Weights of a small transformer language model.
Architecture: LayerNorm before each block, rotary positions, biases, tied embeddings.
Each number is 200 + 30 x the weight over its row's rms, rounded and kept within 0 to 999. Layers, rows and columns count from 0. The size before them is the row's rms in percent of the matrix's.

# layer 3 MLP up, 1280x320, rms 0.0668, rows 1156-1264, columns 64-127
105,206,223,230,169,202,172,212,180,167,191,209,207,206,222,178,219,224,222,174,170,201,222,225,253,238,212,203,199,220,187,206,184,200,159,166,160,205,224,178,193,194,196,224,198,212,232,152,170,188,180,280,194,202,193,202,180,168,169,189,213,153,231,200,194
092,223,230,211,166,164,232,213,237,175,170,163,223,178,258,200,246,249,203,223,197,194,189,234,210,155,205,161,257,188,209,184,201,215,199,200,209,245,193,179,174,203,193,177,170,211,192,161,206,228,182,257,209,191,285,213,190,192,248,210,193,226,195,220,196
098,247,127,253,204,214,166,178,175,163,246,176,203,212,204,198,233,218,190,232,193,242,165,243,231,215,204,289,225,190,211,236,192,206,190,181,194,213,183,175,199,210,221,295,207,209,174,156,157,158,164,248,190,195,231,220,165,186,190,227,242,164,189,178,184
096,210,227,196,182,152,164,201,178,235,231,189,182,208,210,204,241,236,191,216,254,193,157,181,226,166,231,207,242,222,231,210,213,218,193,198,214,210,217,246,226,198,167,191,153,197,199,194,129,215,222,197,267,121,207,182,242,214,196,208,226,212,176,214,180
095,228,192,215,215,172,164,188,255,245,188,159,230,193,224,234,177,205,154,219,208,218,196,200,238,193,214,224,257,167,205,192,198,251,245,186,202,194,249,216,209,229,250,223,116,223,167,169,134,155,197,220,195,171,221,185,170,241,211,225,245,194,227,184,216
093,239,224,196,190,184,232,176,196,200,166,186,161,240,224,216,214,188,194,187,151,157,187,163,204,249,242,268,199,218,228,232,203,175,225,210,197,164,155,251,220,187,171,168,227,248,191,199,202,187,148,186,200,179,224,196,218,141,169,212,186,230,241,230,219
099,168,155,197,132,204,178,190,201,234,183,140,163,250,210,190,225,222,157,240,241,166,205,181,221,220,201,214,187,170,209,228,218,209,221,220,218,215,223,225,226,216,149,203,210,225,209,181,175,230,195,194,217,167,177,162,182,176,217,192,217,189,229,156,170
104,214,184,210,210,247,187,162,205,159,190,204,223,205,199,260,185,189,222,194,231,209,187,220,178,266,189,250,156,200,173,195,221,211,224,184,167,181,201,216,172,196,195,302,192,215,216,208,161,183,219,197,156,210,108,194,146,247,195,209,163,168,199,160,207
093,223,124,206,206,222,200,186,198,227,200,177,223,185,215,225,210,171,197,201,161,193,204,191,237,224,218,263,178,173,178,135,191,190,216,238,229,184,161,139,198,182,157,222,226,217,218,226,197,179,185,186,158,143,141,143,194,134,195,279,252,202,204,179,208
108,201,241,240,213,238,222,236,161,134,192,264,235,210,202,178,165,184,193,202,207,255,237,231,195,217,217,233,190,176,165,187,193,189,201,184,188,178,154,151,161,215,225,197,231,191,167,203,205,127,157,276,153,187,170,241,203,232,172,197,182,191,189,201,215
108,175,217,274,170,163,177,179,194,181,178,178,168,202,211,157,134,243,189,208,227,194,183,193,228,231,189,181,192,233,167,213,216,235,186,180,178,210,259,154,199,197,223,233,227,203,176,154,160,226,213,203,202,186,145,201,173,225,177,267,197,184,234,196,166
103,215,189,196,178,183,213,212,179,240,239,213,263,219,232,215,239,193,199,227,174,190,213,229,229,220,216,235,138,211,170,219,227,175,208,178,226,193,216,165,199,157,195,212,225,188,140,175,163,198,219,223,178,163,182,167,227,203,190,186,236,216,213,205,168
100,193,228,207,164,234,222,171,192,256,176,202,195,180,235,193,193,223,169,224,162,189,181,189,209,244,221,172,196,215,185,159,196,208,227,182,182,198,123,189,199,190,203,182,209,220,206,151,168,216,151,234,181,170,181,197,140,199,258,198,247,201,226,167,176
107,177,157,223,192,223,163,240,176,262,211,159,242,175,188,216,243,189,211,209,202,224,217,202,206,207,177,212,203,215,165,124,198,202,298,214,227,195,192,201,208,172,187,211,119,202,215,206,231,201,210,197,124,218,124,182,227,184,279,242,227,232,235,156,201
096,269,208,240,156,241,227,182,239,157,222,167,207,236,255,244,189,240,178,229,212,228,185,266,201,224,165,260,182,197,223,177,188,229,233,152,204,214,240,205,200,195,207,234,189,252,160,231,125,169,154,204,190,201,170,213,159,152,204,206,167,120,225,154,171
102,213,176,209,183,200,239,181,200,175,202,189,194,255,198,166,222,209,188,211,163,166,197,203,228,246,192,187,186,237,164,189,209,180,175,209,165,225,171,134,199,194,202,165,172,207,236,219,186,211,224,248,163,216,153,181,190,167,225,256,196,136,224,100,219
096,197,204,277,179,188,200,170,229,169,225,227,205,218,173,206,195,205,173,202,165,240,164,231,206,194,195,221,230,171,164,180,125,227,205,153,174,239,202,178,206,193,177,236,211,194,196,244,139,206,175,237,194,189,226,211,204,154,225,256,231,100,223,162,178
102,220,226,237,239,179,209,175,203,264,172,190,166,233,202,234,236,238,154,217,177,232,216,249,198,160,226,225,210,197,185,225,161,262,291,185,196,180,137,239,214,190,185,194,182,200,186,245,186,185,154,195,188,185,172,225,283,175,202,241,217,219,211,175,205
095,193,163,214,180,217,216,210,227,189,203,178,198,273,231,210,206,220,156,267,134,219,269,208,213,236,233,189,247,241,198,186,200,224,176,173,209,200,145,209,179,174,206,143,236,202,188,200,204,174,191,172,217,203,200,189,240,192,183,236,177,163,240,161,197
091,201,138,226,192,203,161,162,205,236,210,134,182,190,170,244,173,207,204,217,201,206,179,193,197,262,230,234,223,213,242,166,199,226,143,198,234,169,203,229,239,219,192,200,173,206,158,196,213,143,212,230,239,176,268,238,223,225,177,212,181,249,200,230,197
102,190,163,212,195,173,228,237,226,182,174,197,228,210,182,183,204,264,190,218,200,232,183,183,167,189,184,184,239,209,203,200,187,248,205,204,120,179,177,250,217,238,184,203,247,231,172,224,243,129,201,197,269,160,178,173,234,261,160,250,183,187,228,217,156
101,212,155,230,191,203,173,170,215,201,226,204,192,207,209,250,219,201,181,204,176,220,191,219,221,190,236,243,276,176,154,215,186,203,197,212,187,163,193,225,230,226,168,260,143,226,192,222,197,207,213,194,184,158,151,206,177,145,213,201,303,171,231,158,194
110,205,142,211,172,154,174,217,212,226,231,168,224,225,204,232,224,190,202,236,269,245,151,160,223,220,220,221,268,211,239,225,221,207,194,166,190,201,248,192,219,209,205,233,189,226,261,174,180,211,241,188,192,173,129,147,198,218,220,175,235,168,183,142,129
101,180,258,188,234,227,257,167,234,248,202,169,186,204,262,177,190,222,192,188,247,200,232,210,215,197,213,220,165,231,146,161,194,247,235,192,215,186,208,155,189,214,182,200,210,213,217,233,201,217,241,230,183,175,194,186,161,166,237,215,216,192,223,211,171
100,197,146,253,181,175,156,186,196,184,215,179,159,229,206,205,187,188,150,214,209,200,203,198,214,169,156,247,225,221,189,202,137,216,222,184,144,217,147,268,250,184,149,205,193,241,209,226,154,152,136,209,195,209,181,254,168,122,201,253,203,150,237,118,186
111,175,211,262,182,192,185,209,179,226,223,191,240,231,197,259,217,208,206,203,213,192,204,211,247,250,219,186,176,204,145,224,181,210,223,190,170,189,247,204,175,173,204,260,219,186,212,209,167,179,226,204,166,202,192,190,184,189,177,201,270,134,254,187,181
100,186,201,226,175,216,256,187,220,198,155,138,251,221,212,228,207,221,161,234,225,201,219,197,240,142,199,179,198,177,187,141,184,250,208,199,149,242,248,194,226,247,186,178,138,178,182,225,227,206,188,175,207,223,167,197,186,254,245,216,234,212,227,157,182
121,176,199,198,148,224,215,210,216,173,236,160,209,230,264,184,237,236,219,220,221,220,213,238,219,195,186,177,195,225,152,188,190,228,222,185,136,205,207,159,188,182,192,199,241,205,186,171,205,173,183,283,220,196,222,214,169,177,218,216,220,213,207,204,212
096,206,199,169,237,219,194,266,161,219,235,183,162,203,205,183,189,219,203,207,261,171,185,230,225,178,230,168,184,183,158,190,203,152,226,199,207,232,208,193,224,169,232,264,197,197,221,229,216,187,195,245,120,195,220,212,185,136,245,203,220,193,197,197,197
113,260,228,230,140,214,232,215,213,224,219,208,188,221,229,185,188,237,204,216,189,237,204,214,232,193,174,218,236,193,154,216,180,207,214,139,188,176,192,185,205,207,178,263,205,235,209,140,189,175,193,211,231,171,228,216,220,165,160,238,198,137,238,182,171
106,193,150,242,134,154,228,185,182,216,189,205,203,213,196,217,220,199,150,215,202,247,207,184,214,196,153,178,193,189,166,217,212,224,225,125,188,243,220,184,234,198,205,194,193,262,178,242,173,250,155,221,184,178,193,206,169,156,233,239,220,183,199,195,142
092,200,196,220,211,198,182,229,234,177,229,188,226,216,233,206,184,190,201,269,162,240,236,205,208,205,195,212,209,204,133,182,150,251,283,160,200,187,167,181,200,173,186,189,204,259,206,190,189,205,223,228,162,185,134,181,211,190,231,252,214,178,231,183,190
100,212,163,223,137,218,169,202,220,146,194,159,232,217,181,207,171,199,191,224,189,209,178,230,233,227,191,215,175,254,199,183,190,180,222,178,199,195,250,207,235,181,195,190,164,216,166,235,180,225,231,198,178,194,183,154,180,148,204,230,232,151,250,134,173
116,183,245,272,137,196,227,200,213,215,188,207,206,204,208,170,186,212,180,233,190,204,183,214,176,156,195,178,263,211,150,229,176,239,251,140,118,232,207,209,216,181,203,187,149,211,236,187,211,206,181,163,183,211,132,221,213,158,212,217,192,208,244,172,159
089,172,170,245,163,164,162,185,196,173,172,186,206,239,194,207,191,190,207,210,231,229,187,229,238,182,207,215,193,175,191,243,193,210,231,140,214,228,215,224,268,208,179,228,198,200,212,187,174,175,175,264,168,198,188,249,193,190,186,264,217,154,163,151,165
086,220,233,192,184,205,184,144,185,180,207,179,203,218,209,185,241,157,191,217,202,171,199,223,225,161,128,219,198,209,184,251,188,221,256,171,205,250,210,238,216,148,155,202,160,233,176,262,205,235,195,213,186,169,205,195,167,158,265,216,225,208,240,195,170
108,311,259,195,242,207,165,180,204,174,179,231,191,194,258,227,236,212,205,183,253,173,205,202,214,151,198,214,198,212,175,206,146,196,183,194,196,193,237,206,235,207,179,182,194,201,170,192,179,225,189,226,211,201,198,177,266,229,230,211,230,182,212,165,202
097,186,209,209,192,190,201,184,188,178,235,187,168,240,181,225,169,199,144,207,223,220,207,227,241,177,204,224,185,130,201,208,157,220,220,207,188,206,201,222,226,208,171,220,188,226,195,227,175,188,192,315,184,174,162,248,186,187,207,222,196,168,257,182,211
107,199,256,192,188,229,189,190,195,201,201,177,142,193,260,173,260,142,151,205,202,179,224,178,279,240,164,172,212,230,224,178,196,193,162,228,141,209,215,165,210,194,199,137,212,226,169,168,169,215,166,265,196,151,180,213,168,229,223,226,261,231,238,195,144
095,209,240,154,208,213,205,173,187,172,201,178,184,198,264,155,235,206,186,183,227,201,214,228,195,216,185,183,154,194,191,196,203,200,218,163,192,252,218,176,199,248,201,217,223,236,201,190,174,263,159,234,187,193,181,223,164,240,217,210,198,229,178,208,203
120,211,136,254,163,241,202,158,195,159,194,190,220,243,241,249,190,193,241,233,233,235,205,265,281,205,220,196,164,163,191,160,188,178,192,213,216,226,198,175,228,143,191,248,214,190,167,199,166,208,169,194,227,169,212,191,229,226,197,195,260,174,202,169,207
092,174,201,246,120,200,158,250,171,189,127,272,170,174,197,193,167,205,200,214,203,221,241,193,237,228,172,148,214,240,194,222,186,171,168,194,148,224,256,219,233,96,188,191,205,223,240,194,165,176,185,234,175,213,194,232,215,185,196,246,193,163,230,181,187
095,174,196,220,241,230,238,178,204,200,162,201,225,222,221,184,229,197,173,211,175,239,230,178,183,188,232,221,168,188,149,176,178,229,223,182,121,210,147,164,234,181,166,186,170,257,234,266,185,188,179,235,144,232,147,251,181,175,271,252,208,173,194,138,170
092,210,172,222,228,198,227,158,216,166,166,181,291,232,194,244,198,164,164,202,258,184,209,231,207,179,219,246,164,196,205,186,190,198,208,175,172,264,199,189,235,202,162,235,140,164,168,197,198,158,237,261,183,192,203,206,169,229,184,243,216,163,179,216,188
090,209,187,197,137,233,208,156,216,202,184,178,165,193,201,249,252,167,216,210,162,243,196,207,234,259,211,168,187,159,134,208,191,207,214,220,187,152,126,207,178,175,200,212,168,262,223,176,199,209,171,231,200,218,190,229,155,181,251,180,263,192,239,165,225
103,242,187,184,187,184,186,195,192,189,204,193,151,231,226,179,289,163,184,215,185,161,178,197,252,130,156,202,196,163,207,236,218,213,207,172,183,244,194,202,255,230,207,186,215,241,189,228,210,201,164,268,173,189,209,224,126,122,252,206,208,230,247,184,181
092,219,175,247,201,251,168,169,218,161,217,198,194,197,202,180,173,225,192,279,167,161,172,213,239,227,194,267,241,173,203,203,193,230,198,166,164,221,176,250,254,188,221,232,169,243,172,221,182,208,193,198,195,146,175,169,168,159,201,223,236,188,197,218,187
094,229,208,231,202,204,219,185,239,179,204,133,222,272,204,231,192,185,169,219,182,237,197,215,196,236,193,209,239,197,192,198,178,206,268,191,173,197,212,208,248,210,187,183,174,231,161,221,209,179,168,228,214,198,211,209,178,133,192,233,235,198,225,174,171
087,227,129,259,134,203,166,181,218,202,183,174,224,233,236,217,165,197,207,252,217,218,174,244,181,233,174,260,236,195,205,151,188,235,231,155,191,242,235,275,235,175,184,229,185,231,195,221,191,185,209,200,217,222,223,215,124,183,188,214,200,188,211,204,217
073,235,175,200,210,219,213,219,225,189,211,186,211,197,192,183,186,198,176,221,223,194,162,233,205,157,173,216,226,179,163,224,195,203,228,138,233,238,214,230,259,147,198,248,196,213,129,205,207,214,158,233,180,207,244,225,159,173,213,223,223,182,177,200,195
108,214,220,194,185,168,192,196,213,170,215,114,228,220,216,197,237,218,191,211,211,242,197,206,232,222,195,169,219,185,142,225,213,203,203,202,201,178,146,183,215,210,179,180,215,217,160,193,173,148,225,240,183,170,144,163,222,236,246,209,224,178,222,162,220
114,214,208,210,172,146,203,214,208,196,205,190,191,236,226,189,201,189,109,226,208,173,160,247,264,225,147,172,194,170,223,212,185,194,240,181,157,185,230,193,202,190,200,225,230,260,219,219,194,221,186,227,197,205,199,219,185,190,155,200,245,162,219,160,162
107,216,229,221,153,197,207,164,219,200,211,187,254,204,237,206,250,198,200,257,201,239,208,224,186,223,193,183,229,150,182,214,160,189,205,168,154,202,222,218,235,132,114,186,189,220,222,253,199,202,202,197,204,186,178,214,227,142,197,263,218,168,257,168,192
098,209,219,167,170,245,230,161,198,191,205,195,185,220,187,214,208,139,212,198,241,184,222,208,280,235,131,270,259,194,220,174,193,185,180,226,208,196,259,192,241,211,216,219,155,250,210,174,200,221,208,211,181,173,193,209,142,183,182,167,233,180,176,176,205
092,203,182,219,228,196,207,171,218,175,230,219,189,183,183,164,176,212,193,186,225,204,199,244,251,212,176,222,184,188,201,244,191,205,184,190,192,199,240,212,204,194,186,219,198,270,223,203,177,200,239,198,188,187,215,204,134,158,185,186,230,170,212,183,156
096,239,175,225,172,199,163,171,228,148,204,202,203,262,217,227,194,175,141,213,175,183,170,194,229,182,217,257,236,201,191,225,141,215,202,204,170,244,178,223,230,193,200,163,171,263,169,207,211,165,161,201,211,174,210,188,177,195,224,216,217,184,251,153,190
093,182,260,170,141,197,225,233,192,176,139,211,202,199,234,201,225,239,212,244,193,197,196,202,219,175,224,168,139,155,190,186,191,217,263,219,155,245,195,148,187,202,147,208,166,208,203,235,197,206,163,202,192,216,188,197,228,210,266,234,213,186,214,177,206
098,211,150,223,218,197,162,192,202,161,234,210,208,235,192,179,196,222,132,211,228,177,198,192,222,200,205,247,205,150,213,222,198,229,178,189,188,207,170,181,240,202,181,191,140,235,196,228,194,183,187,245,212,177,180,254,161,154,240,214,241,189,183,147,154
091,149,178,191,197,230,201,183,258,188,166,131,193,206,197,208,215,188,170,221,153,173,220,203,183,250,252,239,209,214,205,149,205,214,240,201,203,184,201,203,218,169,196,232,219,186,168,188,224,155,231,213,175,187,155,248,140,207,146,223,200,212,201,223,235
109,208,170,236,211,205,182,208,223,173,227,156,219,170,210,182,219,206,186,210,190,239,131,239,196,199,154,216,239,210,207,234,197,202,216,188,176,176,190,244,244,166,215,185,217,195,190,265,200,182,175,179,222,225,187,208,161,156,215,190,194,227,267,170,191
100,213,193,212,168,234,205,207,192,165,220,278,156,216,198,198,249,253,189,193,256,148,198,237,251,185,196,267,208,188,201,235,195,213,215,182,154,206,146,192,226,169,135,213,178,210,239,190,156,180,198,241,201,189,185,163,185,156,211,209,231,159,193,162,186
099,240,195,188,202,222,263,228,203,210,226,195,208,253,189,208,178,166,204,185,215,211,176,247,246,211,251,217,195,172,228,174,221,162,276,216,208,185,244,182,215,210,176,213,232,227,203,200,151,202,247,259,204,209,174,220,191,241,220,203,254,231,196,181,191
101,190,198,238,203,213,229,233,148,188,226,227,269,255,200,191,164,221,198,206,198,238,198,215,184,188,215,210,235,137,164,246,216,212,254,156,169,208,119,216,224,207,192,199,151,227,180,208,224,195,238,242,207,179,166,235,207,219,248,202,270,179,245,174,167
107,190,262,217,157,177,223,198,176,217,155,251,187,265,217,205,192,200,154,261,221,231,185,237,198,168,231,181,224,235,207,201,207,232,262,145,179,192,131,202,221,242,191,199,185,244,202,180,202,175,204,211,248,182,155,225,190,275,235,183,215,205,208,226,183
107,183,226,202,219,229,207,207,202,194,287,205,165,227,211,183,207,268,128,198,206,188,190,232,219,189,187,192,165,185,167,258,147,235,232,234,196,181,201,198,154,191,159,185,188,216,208,210,205,194,204,186,206,217,175,212,265,128,190,212,198,199,197,200,171
102,207,195,221,184,196,182,213,189,152,224,164,177,237,207,242,193,217,183,242,196,251,220,204,236,199,186,209,173,146,189,190,142,240,237,189,143,241,237,193,205,192,196,254,159,257,177,171,187,206,184,233,173,182,191,190,171,193,221,216,210,170,197,189,210
096,257,199,239,194,224,210,170,244,146,162,152,248,214,185,275,202,153,178,279,206,236,161,207,218,200,216,201,155,222,223,190,190,187,221,186,214,243,174,233,262,157,206,215,158,202,217,256,172,195,199,170,156,194,200,223,189,175,197,222,241,168,215,160,176
107,207,142,257,179,226,152,137,196,193,253,167,174,211,206,229,195,175,225,210,241,238,215,228,224,207,209,224,216,206,164,204,153,206,169,229,164,192,216,192,210,206,185,201,241,223,223,226,183,198,262,167,261,189,187,188,149,180,193,177,175,163,227,131,194
070,251,177,244,191,206,238,198,200,218,192,187,225,178,196,270,153,200,168,218,201,151,174,197,229,170,186,226,216,166,171,222,178,191,241,151,214,246,196,263,249,190,199,222,161,229,184,273,201,202,168,192,202,185,196,186,172,210,218,246,264,132,203,203,211
103,218,217,185,139,210,231,242,239,159,203,175,192,224,229,181,206,196,199,202,209,202,191,237,238,170,178,168,190,205,186,154,220,189,208,161,200,233,181,167,213,234,204,198,220,235,235,165,224,204,201,222,147,203,185,215,173,151,257,248,235,223,194,205,209
097,231,206,190,207,179,218,208,191,167,238,199,238,235,221,221,226,240,189,214,184,183,214,213,230,141,170,225,243,185,185,234,189,208,215,182,186,205,228,196,212,191,181,206,183,260,200,220,176,190,208,272,180,148,189,219,182,115,218,198,236,212,241,174,146
104,208,209,182,207,215,212,233,154,207,248,205,259,166,243,157,230,239,205,216,220,148,197,235,222,217,206,157,183,225,186,167,193,159,202,216,215,228,197,156,245,175,201,169,212,180,177,161,227,234,174,207,148,179,179,211,166,222,222,201,244,189,227,145,174
103,222,211,212,153,245,180,190,250,216,166,161,185,206,206,234,200,253,194,250,210,180,217,210,216,233,191,178,189,167,209,139,210,197,213,208,199,172,227,266,208,231,174,184,163,218,172,226,186,180,214,159,225,206,239,154,204,205,168,182,215,219,211,221,195
109,256,226,247,220,242,162,160,160,178,205,212,172,194,186,245,243,209,207,213,186,187,185,230,208,179,186,213,182,180,192,207,148,257,169,203,195,234,172,251,203,175,145,193,146,208,183,227,161,183,177,238,177,175,254,210,255,187,230,205,202,223,219,205,192
092,200,171,213,222,188,153,204,225,210,223,143,186,224,219,285,250,181,190,179,199,239,163,235,188,165,194,223,203,191,217,185,175,184,181,218,186,213,249,229,231,230,197,226,184,217,180,193,210,218,224,157,233,193,208,181,204,197,185,172,216,207,236,165,212
103,218,232,195,243,140,225,185,264,182,221,188,186,220,228,223,216,204,122,201,197,221,127,205,243,201,156,192,215,207,188,246,133,222,194,218,170,208,239,231,211,237,190,145,211,202,163,200,197,222,201,229,257,211,187,220,210,228,194,198,242,128,215,212,204
109,221,180,210,152,240,230,185,201,244,194,195,257,266,235,203,190,217,184,216,228,186,232,219,195,219,240,165,256,216,171,206,176,219,198,157,218,199,162,256,210,215,182,167,149,274,206,230,228,201,218,165,198,170,169,161,164,225,205,180,226,183,237,162,171
096,227,189,217,182,212,253,202,170,182,199,212,196,183,193,211,229,226,186,232,227,232,176,249,220,187,183,228,223,173,181,194,201,201,204,170,143,252,209,247,223,171,186,190,214,232,176,230,161,179,186,274,183,137,164,219,182,162,224,241,251,229,269,160,159
096,196,200,227,195,235,159,204,198,151,230,189,162,190,215,231,149,242,216,212,200,188,207,215,272,214,184,224,239,172,207,242,136,248,193,214,177,250,232,234,211,210,184,229,218,216,208,175,178,187,215,199,180,174,220,190,153,204,210,195,211,182,217,202,195
103,241,182,199,185,211,188,151,217,202,224,207,210,248,200,227,204,219,202,208,169,238,189,262,219,229,208,244,147,200,191,194,157,210,240,187,211,219,165,259,219,203,210,229,152,232,227,177,153,135,217,235,166,199,173,206,168,239,214,225,241,165,217,144,195
098,195,192,229,181,164,239,222,200,196,204,160,221,168,210,168,228,165,220,253,287,240,207,202,224,189,96,165,182,194,211,207,185,188,193,173,174,274,234,195,238,130,223,206,173,268,230,228,185,171,151,204,143,200,188,176,167,158,214,193,221,192,245,184,158
118,241,210,202,138,215,227,209,222,226,197,196,218,237,286,193,209,163,201,226,185,263,186,245,244,174,180,162,145,183,136,196,172,287,242,180,183,205,192,153,201,201,233,159,221,235,194,204,193,213,193,184,218,173,232,190,170,225,240,215,244,202,218,176,214
098,225,159,233,217,231,191,221,261,211,219,209,235,210,225,202,197,245,204,231,134,225,197,189,246,183,176,257,229,217,217,172,155,227,224,147,135,225,207,243,212,201,201,243,150,246,192,219,194,154,189,174,183,210,227,163,199,184,229,205,264,218,243,200,163
101,192,166,218,216,271,221,242,169,182,209,243,189,193,213,223,155,152,208,218,180,243,224,199,222,185,180,178,158,170,181,198,187,208,212,160,173,241,134,174,222,173,224,224,207,230,179,161,203,176,129,203,139,188,187,203,177,168,189,225,187,202,242,188,184
096,215,256,182,181,234,163,227,189,158,161,206,288,192,257,198,237,225,210,206,240,186,212,263,218,210,109,189,178,156,162,207,179,164,223,188,199,226,211,215,205,109,167,244,209,209,175,215,176,197,224,228,234,204,178,164,252,220,193,186,233,152,147,203,207
098,213,199,234,188,212,181,199,176,179,230,179,200,206,206,191,247,166,160,236,219,170,180,214,254,214,200,224,225,144,206,255,194,203,175,194,197,184,164,201,322,194,159,241,237,236,241,207,171,186,220,235,179,169,163,237,176,188,213,244,228,179,200,147,165
106,237,138,211,150,235,222,234,227,186,185,207,237,249,212,222,210,231,200,206,173,234,219,209,225,193,186,199,175,205,152,144,193,204,253,195,203,202,175,244,218,216,175,201,196,261,193,194,185,138,200,205,160,186,176,160,250,212,194,243,245,178,245,105,201
096,260,159,228,170,179,219,193,212,159,212,213,224,203,190,198,220,183,192,204,190,203,159,217,202,208,94,241,205,186,188,197,203,205,259,179,160,222,194,222,195,180,183,201,199,227,176,187,208,183,203,191,196,194,228,125,115,172,187,228,254,179,201,202,183
127,209,161,205,166,170,185,231,189,153,159,194,177,181,207,193,223,200,185,187,207,232,213,197,164,203,183,262,250,202,127,168,194,211,227,202,164,198,221,171,195,168,202,258,207,246,216,221,184,212,181,242,185,181,136,165,195,214,182,219,254,186,216,187,194
102,273,244,215,191,214,265,123,281,133,194,202,250,175,249,179,205,205,175,255,189,200,177,191,187,236,149,186,182,190,201,140,187,172,175,191,176,236,199,200,192,192,156,164,192,184,145,215,211,178,203,172,217,191,170,148,206,197,204,205,210,141,270,185,167
096,189,192,285,176,229,163,172,209,203,206,183,183,203,232,270,175,222,120,233,193,188,185,212,239,154,228,237,174,198,169,229,142,208,243,156,181,220,199,220,233,192,235,219,179,231,184,180,206,178,180,201,208,195,196,221,182,186,182,234,184,196,233,198,186
128,233,168,274,198,195,228,177,229,182,231,153,228,213,216,222,221,148,156,220,224,187,169,255,284,159,196,175,193,174,201,201,157,195,199,193,219,235,161,210,255,190,222,186,210,182,116,173,185,170,185,212,214,167,177,187,210,190,203,221,244,191,213,167,207
110,222,207,180,192,171,175,121,274,189,181,136,191,220,241,205,207,189,186,195,208,204,209,190,260,227,236,222,226,184,183,190,168,193,180,195,191,159,176,170,176,205,209,185,161,240,205,193,185,146,205,195,229,146,172,186,208,202,201,240,223,155,194,172,206
092,204,145,220,238,225,203,159,217,186,271,168,278,196,202,205,201,174,194,204,196,229,214,216,231,210,227,208,151,207,174,178,169,175,270,188,162,151,181,234,198,186,197,180,193,199,192,272,259,161,174,182,173,219,144,187,204,171,188,206,214,217,205,179,225
107,226,201,156,187,183,237,174,268,258,235,167,184,209,223,174,195,221,136,232,229,200,208,232,223,151,244,280,237,202,185,209,210,178,224,205,219,199,225,194,189,214,209,204,133,203,141,190,233,213,234,195,190,164,131,121,157,209,246,179,213,202,250,159,181
103,200,175,275,191,142,157,198,188,145,193,191,248,202,213,246,179,222,209,239,188,207,146,184,264,231,154,189,200,193,145,201,180,216,196,191,153,166,141,212,199,216,186,215,221,206,189,221,207,140,179,156,169,143,174,210,205,245,178,214,203,162,176,175,212
095,269,223,199,211,210,185,178,236,211,223,191,205,188,201,210,213,275,174,250,227,191,134,227,199,169,238,246,207,173,249,196,190,197,171,191,209,246,191,252,232,222,161,230,168,187,195,199,151,128,215,213,259,126,216,188,231,232,180,186,227,195,193,219,180
109,186,192,280,199,228,225,185,254,182,179,212,257,183,224,214,225,193,203,232,203,215,224,215,159,270,169,183,221,221,125,148,192,216,243,203,153,162,143,183,157,179,212,204,192,221,161,268,203,184,192,205,168,232,145,204,177,220,211,234,201,193,259,181,205
099,222,168,258,169,194,188,175,233,182,191,203,225,213,227,221,197,221,180,190,204,229,168,211,219,228,195,231,193,192,195,200,175,200,203,196,170,206,223,245,213,165,184,218,127,218,136,233,180,167,180,198,162,197,210,178,173,199,195,252,252,167,243,157,210
100,196,213,274,224,214,172,198,221,181,231,159,240,242,174,261,196,207,159,230,181,221,233,225,217,235,197,186,246,186,169,226,177,213,236,175,159,173,175,242,212,198,230,195,212,242,202,228,201,180,193,159,192,189,166,222,209,172,173,239,203,204,295,190,190
090,168,194,223,173,212,220,153,244,176,223,159,204,163,259,165,224,234,112,205,174,221,223,199,210,240,209,170,210,194,158,246,184,140,208,182,164,168,154,219,162,177,220,161,208,209,146,227,178,220,158,184,222,192,145,183,199,246,199,209,201,252,215,182,206
089,221,182,236,181,262,231,232,201,168,209,218,217,225,181,223,190,205,198,231,186,200,161,248,207,192,202,256,245,167,149,249,207,229,206,111,193,202,166,213,214,175,216,213,156,202,202,222,191,213,185,254,184,196,171,206,191,185,239,211,251,223,197,200,213
091,205,240,219,155,138,197,224,222,158,179,211,213,195,205,262,228,213,216,227,160,214,175,195,208,212,143,162,183,213,203,211,162,198,201,222,155,254,194,182,192,144,199,230,191,200,213,203,142,187,180,224,231,183,202,196,190,188,206,153,201,196,199,221,203
108,188,173,268,197,188,174,177,168,140,188,202,161,212,173,202,227,166,212,194,166,261,238,187,159,207,189,163,231,194,174,236,185,226,177,174,140,197,245,189,225,178,202,179,217,225,200,217,189,208,146,215,199,227,205,236,236,229,192,235,209,145,190,188,225
103,201,235,222,236,217,250,200,258,213,252,150,185,214,203,174,154,254,122,228,196,206,157,200,233,181,211,197,257,159,181,189,151,213,255,182,142,179,185,212,230,187,193,235,167,216,195,218,211,141,210,207,187,195,164,220,190,194,213,271,228,220,188,151,187
099,211,190,261,213,245,182,215,168,195,221,256,169,233,182,221,187,232,168,220,187,199,148,224,207,190,227,246,169,207,198,202,194,228,198,159,183,199,194,199,187,198,216,256,141,259,196,217,191,205,172,190,180,181,192,198,210,219,224,199,200,207,247,206,167
116,200,237,196,140,200,163,158,225,195,197,185,201,229,201,266,198,214,123,236,185,184,218,188,274,202,170,188,191,147,152,192,188,243,214,190,169,160,197,193,180,219,192,178,179,249,192,226,193,242,191,184,254,203,127,211,223,265,201,200,200,171,197,168,221
086,190,258,196,164,223,175,130,168,178,175,238,161,257,199,216,155,239,144,200,153,176,212,206,175,252,222,140,184,182,232,275,203,210,165,168,170,210,156,243,168,177,187,161,197,220,236,208,135,153,173,221,239,187,185,201,233,171,194,225,139,216,189,225,180
094,215,209,217,191,234,197,231,176,218,192,232,174,233,205,187,147,245,176,224,201,190,225,193,225,213,203,258,270,198,176,196,156,221,201,111,155,180,191,181,188,178,220,205,182,279,236,180,173,190,227,222,188,190,158,161,203,177,232,211,239,194,187,199,161